Weights of a small transformer language model.
Size: width 160, 10 heads of 32, vocabulary 3179, 9.94M parameters.
Architecture: LayerNorm before each block, learned positions, biases, tied embeddings.
Training: a variant of Adam for these matrices, 221M tokens.
Each number is 128 + 24 x the weight over its row's rms, rounded and kept within 0 to 255. Layers, rows and columns count from 0. Numbers have three digits each. The size before them is the row's rms in percent of the matrix's.

# layer 10 attention query, 320x160, rms 0.0424, rows 254-265, columns 0-159
091:109150099086140164086128129159135124171117131097092111136128093118145104133156137110121145144104148109115157147124122139092144143142117127143173139156125186123071129105190144116138082142146143141136095124149191126122089153119145101141126141111143120098151145121135173149125117111144142122128116158116116132119074147085080138126103142139109119130132093136115117121125100105175137124134179128082128152162098138125157112109147127061103086127082091114115135140152134130141122094124151
103:140125179109114111126144113102140105171154156153136109087141114074157161122098157089138149156127111157126108114131078158103102090137165091153142153113148163140139130144134142111140160118161117149146110129138130118116073167123149089139108118157143125133144133121187149166107134145091138130134104159129108122108128122104104118123117108148127083171091122142175161130107112094189157090109114100152130129122086146112106123123116135085118154134111165102113103169149132135104140148125109
100:113135125146114103097116089132124114147127134101111123127138163106171124138141162161097138070135133130125152116139119125118158064105153105106118142127120128164090122151095124120111125112144143098152158152115137103107129113152101137156105131135146158128134103121102099167135150113145074131101124100136171113127120070107132141134139129138101103109129121140109127133136131130083141139120152153132107119081129120110114134176178095204135147149159131153198148163138151084110146119185094
111:145101116140110125161133160140106133107133116158117149142088126110151134144114120105112108113126141145109138094163115127133142198098117126132138137152110131087107120145141100128143124093119119127110134109142112123163127153111152127124131120130129112115159163145108152109135147122143089083164138144090075124100119147147135128106141119120140096115115133139135182083122127088111145141098098148173142091143143145208152138131113093092141155145206117123116139126104161212122084126124102
097:114072126155125154134142079119173173123130076098137127164123070093067124144181124124108136156110127175143091145087125088141099118106128123156113154102124123163147110107117114122158095148113145144145109121110147122185148114140124121129152106096109130135102105122151158131136138139156124125087104152108136186096139160133129132154104130145120145115115103111111107112132090126115138096161100061129130092114165093150125109150104139132152122158114136103152141109129117144110114148106125
095:129123089134097174149157144108115132126114128131103155138101091106123103067132122147133105147111178133107137134168105113131105180137151150113144150122152170098138123088162143142144145151083103175144121080082137146155116170125146096093139117107089167170135123143136155145144130120159125109131130145096129147099108130119114161129121161128104073158127148137169120112106111086125174137119142129140109081126131116139152115112080144100174103128156095115122139125096093139130138133138100
090:120133153145134160149146109119130144077164130151154089110102097184129151127079114154130119146134112091163130153135097130147120161142117127135152093112112073079140131120083120126136114166144139131088113114119086137129114117117156136122144134145154119149154156103128103070100115156131126129161130099139080183161131141113146146123143106133116131132160092126087160130102111142172154135090117162133137117114144182082119144101119167101134175122111121122122130135146128157126113102162173
099:115118113106178094144106105125110110149109107107095169149167131135165146156144120101110124099176103163122109092149134133117099106112141107131127123138101168129142111135128107115134135195153144132157113128093131141137147132163144133092107130151108135153152120146172156190126131151133186124120133162083146102156138145141123157164097143101166116139122126113148085124140140136116098106109142129159139121147170087135158062148157151080104105146112134158105148127132084135121138144133099
091:117141148141121139122108099130135159116104158117143098149161105095150110156177090098126161091127112135147128144120155119101150121139143096136106153131117149162149089138086095090097136099143127122089125128131154090073093126154116132181120167120141109105096146108142124141126121102107070113114121103133172101194120117163096126146162129078152091128112107142130132122125124180146101134118122131118104164104113109112105121172168152121135135134121177115122104106090142111155150135144155
085:132085120098100150131147145128108140128131131158082134083136119135113127133120129133142135146161106168140148125151103141115130114138109126086127143137149157176160100147160116131148099134134145094162129133136131150139157092154102138155113156116139186124161066116143105175101134101098159133156146196097097104117126137113106109124122157128158101144124139117148054112150125115098139161100151138149121155171144092156130087145134144161136115150141132174167124134124141113132138139102073
108:129117108113140109148162132175105143078112105158111135080122069101157148146136091110127121098130176132118149138115142154135116152145136099138139088120144106128086136152128198101082119130140134146162142126115117125146140140112156123123121136147151094123075177142148159108091126111124077090141108107159105134169123166156112085139144103137122165176106134126182163130138124099140117112115175126115115132113165097137124125117149139073121107109094128111122131113136114165139113139124137
085:100155143103146131103109125138146144069133113097121080111123145115151096134201113105127138097126115123162127140122192146131145174115140104134121158136131119144115126136102149118143195113121141147141165114146158090125129121129091136136117145104138132117073112124111074099100136098116089111120132121138133120162098167082109188146146134134194139123134126152131106124093129161134118136128186167108112136141134153131158116138115151100100157134103136127140138124120158137105163129167153
# layer 10 attention key, 320x160, rms 0.0406, rows 254-265, columns 0-159
091:115153124101132110119148096132152109090129140115136127112140129106135094160122129120154143166112162134135153119103137114102115111135130115139176149104145132097130126071154121097100097119141156160112131123170159127160088126076131138092180107147103137126105098095142165158164119112162180086072138146133134167094122117079110141168132142159107142167126124133140117111132104079123117103123129112110105143150124096115176135125132158111129069154110108159111097151106118098122139139161102
104:105152183115148092136146167080130106116117131128103128109156134131156122114107147093125135132152078163156105106129118148153106111151169127152147139127127147150160151161128127131082138138166175148152142129146137097123093141104128132122133146139129090111154144117196116153119104123125130119120147150139108123102131099106098096149129079133136138162113108088174176114138121100149170115101131085147164106075095107107118136115113123135176115158138171116114128155152152134088153123148165
104:127087133118150107127138169127095125104102117107113127134145194139122121173120120133123131114134079107135156130142131112122158066100125167097114122126118132166068159114120120152152170131128108114105171132096127138126153115141125135122088123119127155125108080117122092167151138148093134155099110107127165115073132129163159155136144129188173131142114136117132142132110122163111162154155164166157110103111113133140123101165127088184145114128141136149146144145108145082106146128121103
112:166142130205125145147111113114112159089133165164132159155103120097133164120127117136124133067115138171141116078152108113138154185126091109115165133155129108119129120120139129102134109119130147117088123119152103121125104155119122132161147111135122135138151102111087161121119132153139159113109117112102101129100113127157107144160097093086168090138112098122135178100127123149096121126150093138185113122146117097173127164159092121125139156146169089124122130104112119159126096135152159
101:117084122144116097089121120130151144163115093124129118121105070100096166128175121142081126153153155168137096116101140150146102168094123115172106110131131144115147042110123094124151131132094131125151144153118145134109152111147161119130130143122134126087094115159134149111137163114148127118141104128143124184109123190172117136132139135137112138080130148128071120127131096151156131092111077075115139121112133124141121110133110133105095109147150121103141130110115131175114127152120107
103:140092117134151108131105153132092133098129134171131118097104113096127155075152134117096108142151199147144163129122124150126126146100128107130164136138144134107104076119155173077148129104131141139109117115144135123094133160164144117121148088175134142133137131158117140107113165124152102093119148135105118214158112107102105159141127134146104111120138138126116110125128110081129177111148118095124138160111142144163127134132097160130157127153108125126135127111142087216117122119149142
095:135156140156086146143142157132128131125143106126151153102111108159144163103119141180174124115078160093132101174104145109147109131121129134156140127124164110084133138133101114152108108105106107090114093089129119123137097110100121146123129121127159127143159162111103094090130120156143117153164146145154091090146094118120137108117116107126110131103093076127127184117087126120155154144110092135129167137148104138116151098103126141131124162123110122093087097133162127175138102122132203
101:102105126120146141121131129078105126081140110110067155135155175125114121168102121134136145107151133150138165096126117132126066089139133113128120130091108165139165116170180120093132132177154137145142103170075127116149151110134134104133123101156134124106131107138166120185123146143134159092103106169136132150138138129137105131136110150129166124146116127133168077104143128126121144119149128114143131145142167094144167081140151142119090091095146176166128136113090150116137149127125131
098:123135134114132107155146134140171080118117104107105132137114158173116117116148132129135160099110063119108120153134115101078136099126160129142117154122113157131141207144134127148146143144130126160095111136111143116148148133131112136129116145114120120115125121112187118131118109107112140151065129138138186126128141096108113115149125112146163127178115124115188107101141105171168097155157132137127106087106140096140134127134141116108125099164141111111088120120041149126133168123104105
096:129094121128136112139142153079132112065113123146091160110145105145172132135103105112105113133150104150162127127144126101113130101150155128091119137138118157173126112118142097076103088167163137152157105119109119113115155092148105138152107119131111133109115089128126140155117130121149175123069137109095101101123164122115102118140129136156164146124165125134174064130159138120082123152165142080121136115118131135137125115116138098190133130124136138121147157120082159085115121100103097
105:144161172127138157133164112142095128114161095137120154090141109104138125141121095123100145097129118121068134122113095108130090125132127109136148112118124133124145139133126149102080105142141141133122126129122120117175148170113128161139123122142127107125130116141169149127129057167148125121123093145138109141134115164131117085094115109129148173148134140101192162171137126126157139174148155125148088115156142114125153158110139140064068124157117133100056137095120149166142130140108135
094:155161128135140106074137127125206104075115149105120104135141136115150136139107141164151149153138108122124126148127109090129117121106164126145120131114120118102128157126088126102109165129092129086106158133134124118159147140129085123139149120121118149138075105142100143086126130135144117120090124146111180079117086138123111111154122136150130147142134139107188111105159152176130136170144168131116124080138143115121109157108138141097105079151116123193129157090101149106142139113154099
# layer 10 attention value, 320x160, rms 0.0334, rows 224-255, columns 0-159
093:087115154115161124161111161141111113115130143127117104119130102101129185163168072150154119110103085104125141111147125123156139132184144102096124151121153096087104093137127115116127122110093097121163114157112151122129102180085162101103140142149173115151130177139140133128159120120087124110147148155126137122147154115169075163112172101141116141115121088095126136123160157139136122143158112163144119153148133114115110126150126142138122157129149094136075131126106106168165139105106149
090:096140115142123128164157147138190153147128127112143077121109142169159134107100128102121118098139122153155137159134087157128121117178109124114116087102103123113136129142137107065142133063140117133130183120136158126127138126132109143125145103112150124115128172153114149128118127118170107139124069130162151124115134126159160121121170146170133098193104151081131124148186158121128089143111129117123126137162139142109096095118107149146174125099094131143154127133143111135122148171139139
092:152063146145158107134095106104095168101177137128123141113134119105109073102130115121139101108152098170108122132155120113150132118116093081110105127174120163122124141113125122122133116098086140151100145126117136150186126110139100124151146148190138112143125180090111148151144138131097126119128128149119115107119148147123166150149099190151134127133159105143137141125094133113142143150106113140089096127166107138142146116131107096117104137131157144140070131189122122105170147154118105
101:152137146152167119142123169124119150141092112119141076103145109119108155118123109119145144091127116086172127119157142134145129132106099086170107137135148138129146125125143129145111160139099107128122126119089112145116137144116122113191133150097117117084148126066099109121131073105134124143116140142103142116139159100102125166139143158150146127136114167172118125165100113090094120120082151057080143108134133129180164145152145124131110131144178116120138136096154110173099142096141127
091:149169103143177149129132127110119170116168115167136142139154095148127125123104106122116077078161144131144154155124166097170139105169158105161113127154131169105109141125093122133121145094117127090134118144131151152146109152120102150133111177132120091098115102114077138108119147080141113119114159126148141127083149165116128160134122129103109165107172157114072129149143089092171115120118134139118119074123093103121125104138123128093156095137125151116141133105133155122128135167110152
084:096110132105154102144102157125118128109112158107148126138097141133115176130120101146158132134156096086092132142150129159095116124082132125072129118132132105119113173077162151120149136138109113180096131137123109149121157078098145122152151162136119127075121132120136145077182129194117138129095142152131094144153091131152169130123131146093095125091149117120114153087125099156128129152121115096153176104138144117133133153145134125136119120093129111130133128142090133108145084141077144
092:100130085133127161124138134142126111149084130058121129143109111155144137153095130166145145112117045159131103146111135119139110105131094156136113145127072188119100134153141105143135113152172127149100126173100170114107120121094106166126153154098148122139150147133111094120103133158117114156127123098126138149125150155126137143127132093135114154110133148123150116159120097101111131115137144129065130144141154138115122179103144108160070181122115118116115132132141069142106108125138140
093:150132135092125106155128143139097123154137159146097141120161156174143102118147147134130151132102105165132138152083150125121114154128164167116141102122135113108094111134154105139137118115109144131105118172134175174108109137124101104153083119111185098136158143143138125155151181129112192142124115122111144088101114154145155110113132142085137157124134162105088118121093083160126117145113129195130124150132170102119086131085136115130116150145105129134152142145101067146104106116122128
084:128144138114074160120102132134143075098089128148114151103170140136136136171135076056127172103118126156108110110100104130136138133140134175103109146117100097135129088131111104125124154124113152095142148140116143142128178122147133146164103109128127097145100118132129113160103177117117088130149105159128133080103156157146164134125075127145108153146105095148097144160135164147139144131177100144110141142107157117122149123148123105146143145089138135156110087114099152130115130106180133
089:088145132181140152104173134105134134126146137135149068126162170103128140122127151109093158125108142131103096133088122141131097179147137098130129149130156160101129138150106092107129160136160132145142109101158126148151161103154145073119132140183135094101135116154147119116117133094155139099120136137112143136097145083102156099084142154106138107105139162142111101108108117094122143157092122098141188079152090173141125164133160118123140128088120136135142120125113088147110123111139131
095:120120124147115093142137169128085123118139111148142146132110184137149144143129105119113158121091124136125088150113202154101132135125127111095161095141116095125129154123129123131105125117112125153144144092112093141123088111165130163098150173126157154129106087127149134066104156087134120093144143130099113141097118139112127180082152120131146084128084156160126161119136131081118157120107115103146146087107125128146114120120128168140126147147092148126104075138083124154135135136078137
096:124108152119128138140150125123127138127114163110111136139167129115169146142167124132146179146120127117079162109113125141152138132134123149083123101113169130091124144124118099107141111101172106165113111142124125137116118092130122132084102103132140075097106145159116100124117158144095152181131086150122124143122127096137099157124153088151170160113117167131138140120078126144151151140155110093114139111100123128089120126123121159162060108126144132119136146078112111097169114142048137
087:143071117200117097165113146123135147171117131097135118112150109107135159108097130127111131125139125115106104137114158165160135142135181122144126100131125116127102130086128154110133153140132131114128180109112147087116168129106149104122126123124157129116104161096153123132133112084105119097090108144154109131104173153083191107129142123104121108155148150123135157165152122134082133091137127185136110110094140141142122099111113098142106098152164146122190146140104111095127154147147150
089:145157126125153166127170120129133143140144149169132107195121139137113090119083099170129144119121114123144132109096119135104076114100116109057127127086164130157113144161118157141125126093074110147157087138119125121141146094126121124117129124144153145122153164135082137159116180121118109140112165103132107126142122147162139119142074151157121133111132095088116108133175135127126148100149146102086153124141151108150133115117132178129105111178126159140152173136115133155141141125123168
092:102150105105138072126074119090148074120109140118113132093152121124112121152155125135182137140118142127115107139108143116093093137139164123136130103151106146138148126114179121094172115094160166127165134098123128144110104113113167120107122134140135153133094156089119093141140106120132117107174136176120135155142058128129142104108120148138188147112113131117112140128109153156131157109157138111133174112137149115105150187117116082141131135115108099174124161156121149148168130132114105
085:116147097154201150127156106113120094193105150124116118138103095126143098082145086104159124101099124127116135164090085111117160115152123150066158144126132117129118127164159158099141093144143136125088132140116139105138138116135151138127081128127142117120155113149114137095111173159097110164157124133120158133145143132139125136154095119125163103131111130136092158100153147155113175142147148131110106134144161160154128124171129155155160133147127110093086137135138152084085147117152130
085:153113117126092124149131094153150092135116078132101141122126142171162107125105158131140145113099159150121082117119109122091152122115134123123149131101163125098114114145125120107130084096127118161154131134139127123145085154092074099095169129109133121133130142135123090117143154075126143116116165061114104128123136084073153130132080139117134132109110124163111086114111191137118165131120109132159136141160115167111123119125131164095108127176164145123124170094135130087109148146137148
093:082146127152147148130141144114144125106114168131127096130119142160083162130075137128148143162142089124117146106139140164146113121180116149113131115128178153103086152097099162110115136126097185119116138106129155105165132112153100167145136135111113153131095106092130157080113135125125151095116129125099147137118111146099122114063113131104175134127102077134117136141125124092117133118134120128128167158149132128148153142074137138098119146149129160075141104140159130172109144175140162
093:081137147114130110108135087079144131135151135098105149168124108152163097129167144134124092132088076108129129131102148091146143126090135123114148140066167138122119140143140092150142155085141139103113108174141125180127143124153141128107110138106129111157105135122092159149123142175155158086122085138173151111127117160105113163165129111148145142174158136136105120112136130111108123127098138135162129129118203119122130128116122130150089158138181119130101104110133154122107167124111124
083:130182152134115150112156177140139128109126133154144148162101110114115119158108119085127134153182149096095131103120110129181161124091116126089138100122111090087132147128143141134144128131136105120109127135150108113089138124162127142082144141131129138085097144160138166100148167184135136154117089167151109176122164114095091114147108148123110118126121133130118147125136113117130150098108161128163117107161064151156058123140113125121129132126130092170086148158117129141136117124158128
099:096131119166075133138084161108112114119100108127113084111144109131144114098103120127140100081138098159081154181120134164149081131130119108096123123169141148123128129144132131089156091141110129129109146109144129094156123109127128126100106138119095135135127106159138126091114101184149145140134086079143112113123104109129175137121074149088187129137127122126140145094108105129143143139151121100095154142115127130096118113108104107162100191120136138113096143111143121175170136105145134
091:140105161130096115135096104149154138190139129147135171156206177159145121121122121095108113110116123152125065117119134112125153133129141135105128130121138149125163120078124142121129097101110145163135109118092149105143168146121165171134109111101100095146131098134124118134103110089114104108089081149134138126135150090106115153113114148133142117140167133139104153164130129150196146139100149116148116156136143078134106162134096129127113165147132136098106114108123142104161138104084102
089:163118143105129073135105112138145119120119144095103109131103160125128135156131099121136136125130128133174112094157111096110073161100118115137104142123098170120112126131137110131147145154118188150157157105148136138120157085136133138146105117158147145117156088134133147140120158081116086110170127137160106143110101107127063134100133127150100151128070110139081128108107122113133135159137148122107097102121096119134075159110122125125161150140100208134130096159118137135167145120114150
093:120164110088136119106161183128145095140129130117137120180124138122145148142143103114169076136124112115104109127150115122128162133145157043137118114147134105112132119133121113128134140136109134148187089128131139155151139089146124153184141112092155086180111113094159118107172139100130168123125136083136150162153134117124136117135086127150125075101159119152118182132137136124142135146093122119128123149122137126101148094082121142119150132133106092113184130108140136098125154142149098
085:139115137135165110139101124104119126132138137095137139162099148149157132133155122150134154152093121128134177128100078139114124151121111131122117076169146153113168113113142113108140137158077151133110127095072183162137159145093090117176140122117122071090136113153105126170136137125133136134105155145117166109106118105143146101096113111108094115165120137096067130136108158133148131131146164126130165123136084133110148119168135166119100123151111102124091108083145132143087136166113118
091:142122137135107127134126113169090132106112117141105153114166122126199114122128101165145100097142137168138130127132157097116121144112156150105121142156179129097086142133171093146117177109187077118095162114136139091143136129143138117117087091112112127181111183148143119136139163136168176119140141109099134131145125147148089095146166102168146102100090144109116110128127118155130121126127106116144133132136104153115130134090116130158099158103117158144122131121154106108157156113171137
091:149116136116131102107126131145129186135166135137122125144120090117153115119121150147084091147106103140126147148109125127128180140124163127117113138116114156117120102167152061110163129087154103129143144151097114094095090158086129101133097188104139146108114130115139096057102149104135087122122111162169086130144114138151119142133099137158130161128136147127152152141159175137136123086122133080144140157138134138114080136151161103104172116142145137089123147134151122163117113145120138
091:138148117117162109156132165161109097125154144149143127082127149130115122120135155142102145140106124099100109130153110116120125123132145101162127123137150124122099133136169112140132102111142090109108126108079145120196126167169180141116107095129139146080182109128151139136120102126090148116098099120112118136144138110108101181125116175129128162099107130131071131076109164153136128130132128130084096136135134105117121157071113098132135115152140150067146142163147142170110108138171126
094:124107143127190113133106097122104109130103120145150117135129119108145127115068118144154153180136147097137108136152093135141158158129172136156180158100087065138122115112103124110139149138144054141117120127131127134127111146108124165169159125132107130125109129139160123125127131152141105133104115133201129080117065132111145142088143108103121114166134096138122115133115097094100141157083120110143137103163097143103136125137114150135137114143145147182133124116103103153154086119129126
090:141100123175121121088106118159130108122125134089138151134171145141166100075140123109095155135134130105109138118120090123133088136106119145119117145188097146117113117185121135131141102123149135105143122138153127119174148124132116144070173142133110126153093149150111102156153088060087145123143157099134162131113138121085151158120125144119160144152132179119078129135120124123120147108121179136134124109100178135103157147098126110112167126123113123151136118106129139123164142175172131
088:123127128105114105117165089145159166133111095086175126106118113127140090112105143140142135109155152116161124155128088120087140144156156150152105129182147119114106153134132178125146163114097115119110119186120096151117124133127155138083162148092104127142112123128127123144132139116121155071063123154109119130119123154128162114090097136114085138104109169109103128129150118128165100143144094130148115110166127161129146072087109095095165144100116094141117123115173108131131151129134132
094:075117126114147130087162142129093127174117119117107107106135109126131122127102130143126114140094138172119138094130139124107158158127134178159083108155118130136141127145154116127061108046128143168138111149104150155129098121135143152135107105081135137109110144122135110128163110127092127130125125112133126131161150145102094123152092100125126122090149107172158113129102110120112077103158172143094125132114145152143139138140119167176077107174166113124141136121083136117171133113139111
# layer 10 attention output (transposed), 320x160, rms 0.104, rows 224-255, columns 0-159
092:144136120135107177071134082113175153152126141113143129145096128097121114127130145099131137186120170188124154088132121145134147135105116158128160126136119157146126130106144141169140126143179146114131106112099163134135127127150101145128083135085104110106134118157113154123139163138117091145151137137128094126108106134116156115111091106106150116148111080173151104124120132062096126145119095094109143090162131165107129079119156114133092133124135122109145112174155120135109122147117183
089:171133130135137132135150108121117143098114083127113140102133120112069121179117136147146079174145115161133138096133103098134129100115128100141126173136110120135123135125136120155123144151164141128131102170100087156112116112115101164133141108122151127111126100158158171110123112119103170093088144131146121115143137146068102154125160118083058142114143126110130105126136161120160160148157150112117116096071141100085147154151163125131110147123158147100118149141090166128121095130166148
085:148185126099116140139132112139120090152131152114166119170124145165172176163129171101117134147103205141126094129105161107100113156164136153140135125147092109130152129101177123128085198141123112132124128093167122097112117175125167121092131127104090125079141089140126111109126117133125136093127095110133115164103128098152133141130102099144117088148114145114144090145143125150123122100125151099157152152129117150132111085101108122104125129131119127129148137119151104125107099116159150
100:103123092133100135156160144115146058132162111180116119104139159123109139116109151083137116112098129152122113123084122117108145158131151180100139115124150163108082139092162171080112113096159137107150148089118146102138090091172141153112148128172108110140119120141157129152128156127125127128109143114119143112144123143154151140130060086159120140149129138134120146079145128124169113114147090176158122144127139106145126123155130104109132123133090164145132135156071117111147105139127111
086:120093152086136149150159129153124090103122113085123108132141131127151103147132147145156139173099141145125068102120088159104130178122111121102118146094148096141131119121111100107137142164128129158142112066131099120131108086149146132120126107104152159128177162142115146145135098191103138148108104154119101166160142071146137120132098119139138124148133103111137118128110141155110175135130110146146112159114116117121114145100162107118133162149138111130149131117126107184069149095147079
081:148134150105095168102133123131149105137135150144116122145119155115125106134073171121121127117076128131164137099128127125110122084175136122144124140172149146107091098110127111155113134100138149103095154136147149107156078142134128101149144133142139124179117120107126131185130148129147133069160111129151148100114108126149126124149100099191103133153158143095154119161085124133110121122135110117146128139132109112140103110147095138074142097157146104184122098083167116137111165108125180
094:138150145144139087121154113131130146121114101158147131117157085113113152096163091125151111167143137100098151115151116148131132114139134116109126127136129125119139154101160099139124162121097142131162131081133115123137127095157161101126120144155126109111126095103170153139130130133143147128132158152140079119168129101079095130139080169097116109128111120106112159112108107148162111149131161141122129091096109180156122061175134119109191106087161149136148083122112130076136127158132091
090:118110149143129150080118144122089113147121152149137136114088086113128148182135162135107131106122144139092131151142118121127135106149090120171127174141109093091138115118079135161133154178131145135175136108123072142141086125130108126126154145140136161083108141100129128093107098145166107125176089150142112149149131109141142141129148109164152136109147093115149132167094150088108123109146115104116156081114066164193136110138164141128128143107117101125138109117133129124123127145135095
084:108147079128146140139130139125114174142156084124109136117107122136110153122112205145090129121130163119139156133202129121102100169092134124128134125185127141113100185120132125146131133163144118160132118112132117116121101104102135122083146137097119118110125161134121159103130134147140113145076110116122137162134104087097113116141144129101128095132157150092153147111163109087119121130110158126109132112203096149114121161134100172143150119148117145119120188121136151100128086128111137
086:147137123146132104135142134140153130114101127114143163112083122168100121148142119160124116133129049094114139139159149125164102117111113156135130158106120153155125106168132174097110100090131144108136125131109126114089108094085131168145162127100104118156153125102118123152112126144145123128140092123130124086180151132164169148144108095143111155139145129122134153114147130158142089117152093119136084160114128077151154109142087131165153138087155127113090119106108106097154127132189093
091:155101124099125155079112133138096104113108151094158120131147077135124077103127144128119113138119133153098137103155135122137121108119158175155116179093154154136140118092142181116113127124144115152098090126179178110158155112099104101175107079111127145129143148104124144174140118136159121160114102134112127120119132170143098105161127087132163174085116166093104110132151145111138126098154116129128146154118124128144172112126126117120130136135148090147120183112125098116136145106110166
098:141188152123151109098126145146129147103139134126160128107085132153087146122099140145127084144114092102141136128124129087095124066119104096150152156189095105128106148127149162115155131145136122085126120161108138129125132157149137129162104139110136115127128119082135180159156095131155083129138150117120122095108110154153133096135128141130129130142124099129132096135146137089100082114127154140129127106151121171143162125140150146088179121115151119128125110169137121116146169067179095
090:132187122080120115134145137126090090133132123176106158118128152178129127115127149117148131131118123160127157127135151100099125171107081140100151109120108125105114143144116122119074146120114142161123127154136112148111105101146144158115123098116098121101122129148102123142086077151176157145112162102143166095157108092124079129170104147133146168105134155130135087123107160138146121137128164096118151155154125110141121166164160153123104169083099150127103102131168139159101116115144097
093:169117153106145108130158151168139130108133085119145106121102116131151140101146143100102082137116165142124135085144121117141167106117155091158098165153122121099154111125155123160151127137124139129083130099093127170155144144101147086101140117161155126141176108155157116110137102139171097124182113114137168058132146150126079139118138115110093093166123176181153138119135125150137138106155110160143121104067107131086149117130114112119131132122107124147113113145117120130101120128117118
089:153098139159126114156103138102131172103149136128116166129129176112158127108120136128097101124137158107130134147153134134154134089151087134131129127157126146129111184143072155092084112157092134129096148171130083119145127108177110119121130147096125104105128117118133119095119120113141111146112091128101134110156145105160171145130138138111100117167152142170122108144138155125152104175116098097116114128161132169142114095110085161128171089134164185103117078116134142088128114107120129
082:131125133126125114106128137116135129103123094090147130120114149109162144141121124121125096169144129142111189088122159150126115108127172136117114157159119133143142091111123114178142147113121125087158123088121091138112149190162123146121121109108101163138109133122131149192197121120124111124100153115122090113124122134102136122065148144083129129153143118126176152136175109135134112067098101119107136104104099156104099136120141150130112138130144120168126139141129129183132082162101164
084:145106138137125096119101135126124179127154117126166088144116153132144114108160101124128147127164083116105127139123127138124130137128150090131117102131090161145192125110112136089110126114110144142118114115112098128121201129170182165135107096151084111091133094124157136119101107134151083114112099110135173099113129131181093122170147135095087130141097166139157127136130130146145110102145132100110156118088158130123147124150128145127198101144114120093147146160139099135136115154142111
090:150105168135150125130096132117143139162137052123138147153156110077124109123164108126126097093104131140174115160094136117142162099111099118104135105116083118120132116143167152147126139095152109152141116129110132092096123088123140131132114099118142086132107151157119076191153120154138111117122123133144124141138146148117141110187138137143108102137160202169132130137136120154124097136136128124134104121101096143140108103188137124175140160148129113166139123097103135119114115115077115
091:168148136131098121103145148177110110144082136137103108098130157123092136134093121092133135138138157119126084141151121123088144114199103092098144115171112165155160133120111156085159124158145120149119122111113115129112110161105112124145148128157129151131127134134201077140113093136130150169116139104113098155137140126151101127075155142098103134113115132126118157162136120171095110095144137112093088085165112155113155127101145124146137097120133095117180126158124122117126107123139124
082:113112131108152135110128117170129131121141144108084108114114097143136143130137139166139147108101115136140153107169125137104102108163180162157107182120145107173134087083093091126136166128138110106130110155126165142132109131106142143138098147089126152158144106159089108176092121110106122125092176075124124104097108120147141130135132116147133129128154098121141093119092143141124128145160130122114097136132175102093138166162149130155169140069152114127138150118152100143135156121073153
088:116127124137152131083140087122125158160136119140111151130138139155122114161152138143133120136097159076134107140151152119145142115108105177135104148131142141137152087102141121188108167104124117113134136166129111097125129149138102076154125083153149123108086122115081158155145152139157100086140131112143115119139141112082074140146151177107088120162131122153120091179177135137152077127109125140141141138117151139176089111140109137138156121119127166137134108086128109121107077112138127
091:110137072092136178129109135092097126065139165071102115145134135186101108114140152113122137136132128135127119150151135124121164155135115089084168073155140122127076152126134148111139121116143130104141123140145141098111107130179171117128139099122125126129110098112112161110131139155120133150083131136130137117131116155114118086136156125117129164111097123144151104122132160164083131094154113092147158110110113131138153099158169095126151105145114126127151139164143159124122100177177105
082:126128124142138155155127112116122125091146110113175157161156122135141134132151157143136089132142184115161153102127136112138148098123106145110106130141108104137148165118115152092115109137131112103106091135117114134148128155122129136068116149074152098143155161110104121098143109136129162144128132116108151135157157159138168116135163159137160095146119142090156143126149132049151123124133096158132129150112089171112186097135056125143102104076121100136125123107135144120105110135117084
086:155084147153110150130111075143079125113124071132122109121162122164099087110095139107124157128100124120132112143142152147120148115169110115118166110136128140074135129146118135115153144116159138133081148087110140116079132113111151139098129112155103168099181090157128120160102134166132119083100120143131127142108162126159156124120142139121134236124115125124124121121129121122112115125110124125085132126131117076157103127140153150138136152122162142167139163142133114138133125125097166
078:135145104111133168108157154124114159137151115124125081123139136132140145100116133155124104133176118121135084107148118136095147143167119125126123168123090123095108133106117137206118125103152156116133134135153085125087065123133107176123149138144096147125130146098120124108144111119088105122139072140122051110144156124143145132150125157115117147112127139156167097102167097148115128114116082114123108138143142167146160147141115115129139142141135150138124107164079088089156161092130159
089:098155131143140105144162145100180137163112166134154126109120078133115158122132168100154108148139109069109111116122103132147137107140098137151120139109116129154128098145095151097125090154126155127147122152166094142144119137148120144104155135109143114072127063116109174125129082127103126111164137141139150141115119137115108140127136104126154151159137093150170152149113151097103108145138146157075131123135121139186133068134168150121161087089128108097109159133118145153135111117096122
090:114098098096145127107128115164115138116136137117138127114135133115139093164145090097163110149142145143159120100156100143129106129142123139159154139110134114148137107120127168198097106142125094141119142064161135135140150109208132153141125076146107121127139099147128148138154097119089129130142154094127165130158110149111124110066128113110103119110122111150134093124131135122137172148146103133125136079171126130139159162094106138172052101134111120123123099145153146125093149107133138
088:091093133104098127113074101116090133082116104128106122147151112134179142119126107104079121131149130150148116147108130151113166118134096102107154132124129141148116096125150153090104166168142154122180136122165096122105137115113121151148155155121130126132116100120134121129168166135110115102186105141092120107102118131134164124113130096126136112183128124158127120181148124118122178107092091125160162107136142098187141104168133133175102156123119109161099160111127133141143113138101127
092:154151119113123128124111131140123130137136120132146152134096127103125128154165158122106171083101081151136159144129110096116102081091132119104065147147160165156102158120144139128118093125163196078144139105124129115130126105197146075097113108120142128151176096102126100138132142086073136129137149115129161178173122101155133143167122119131133159114144133138137126124120098136093125128128170137103128130125136126145110164129118147128133155120104114106090133129135125103088146180134127
088:109148120115109115154119137078125199110139119158148144115103140157110150176137135121148128116071107163103099114191109154118159160180101107113147136112125118147131146108111117093086112135122134134106141147134113163111116170111143106129087118135126119111147115132157132129120127181174115150093101131114168153129141117137118116121084152124111119082116092102163130135138083164156141157120089168115131172136086105144118113158112167117097131131143174132114135121145130104116148093116131
090:121120149148154134188147131075098129122156147128101128157137136117098119138102116136150164147092112143100099112142090110148104141148143074093170176119115165167145108157104083103119091108173108163118148109115169126149121142115100121158124116120134137117116134137152119088097112136096166116138143161118160173126124099133106129145131091135136112196152109107170117155095113149079132137136130124128144143105080138120124181126133136137122128117108112122129109120094170095147130149097139
092:152136125134140126119111128113129120118135120136131116157136100167160118082161135131148134158169126074099110169144124127135129075109109127150145127113135137113138137109121172083145163124151087110134160132112111105137099158170115152079112144185154126089133144140149141181115143125125102155134137126102127160097132130146165155116126117117134114141100129138065140115091137150115122140102131113131130078090136169146126112100188094051160168110108093131111127128170129108143124129113125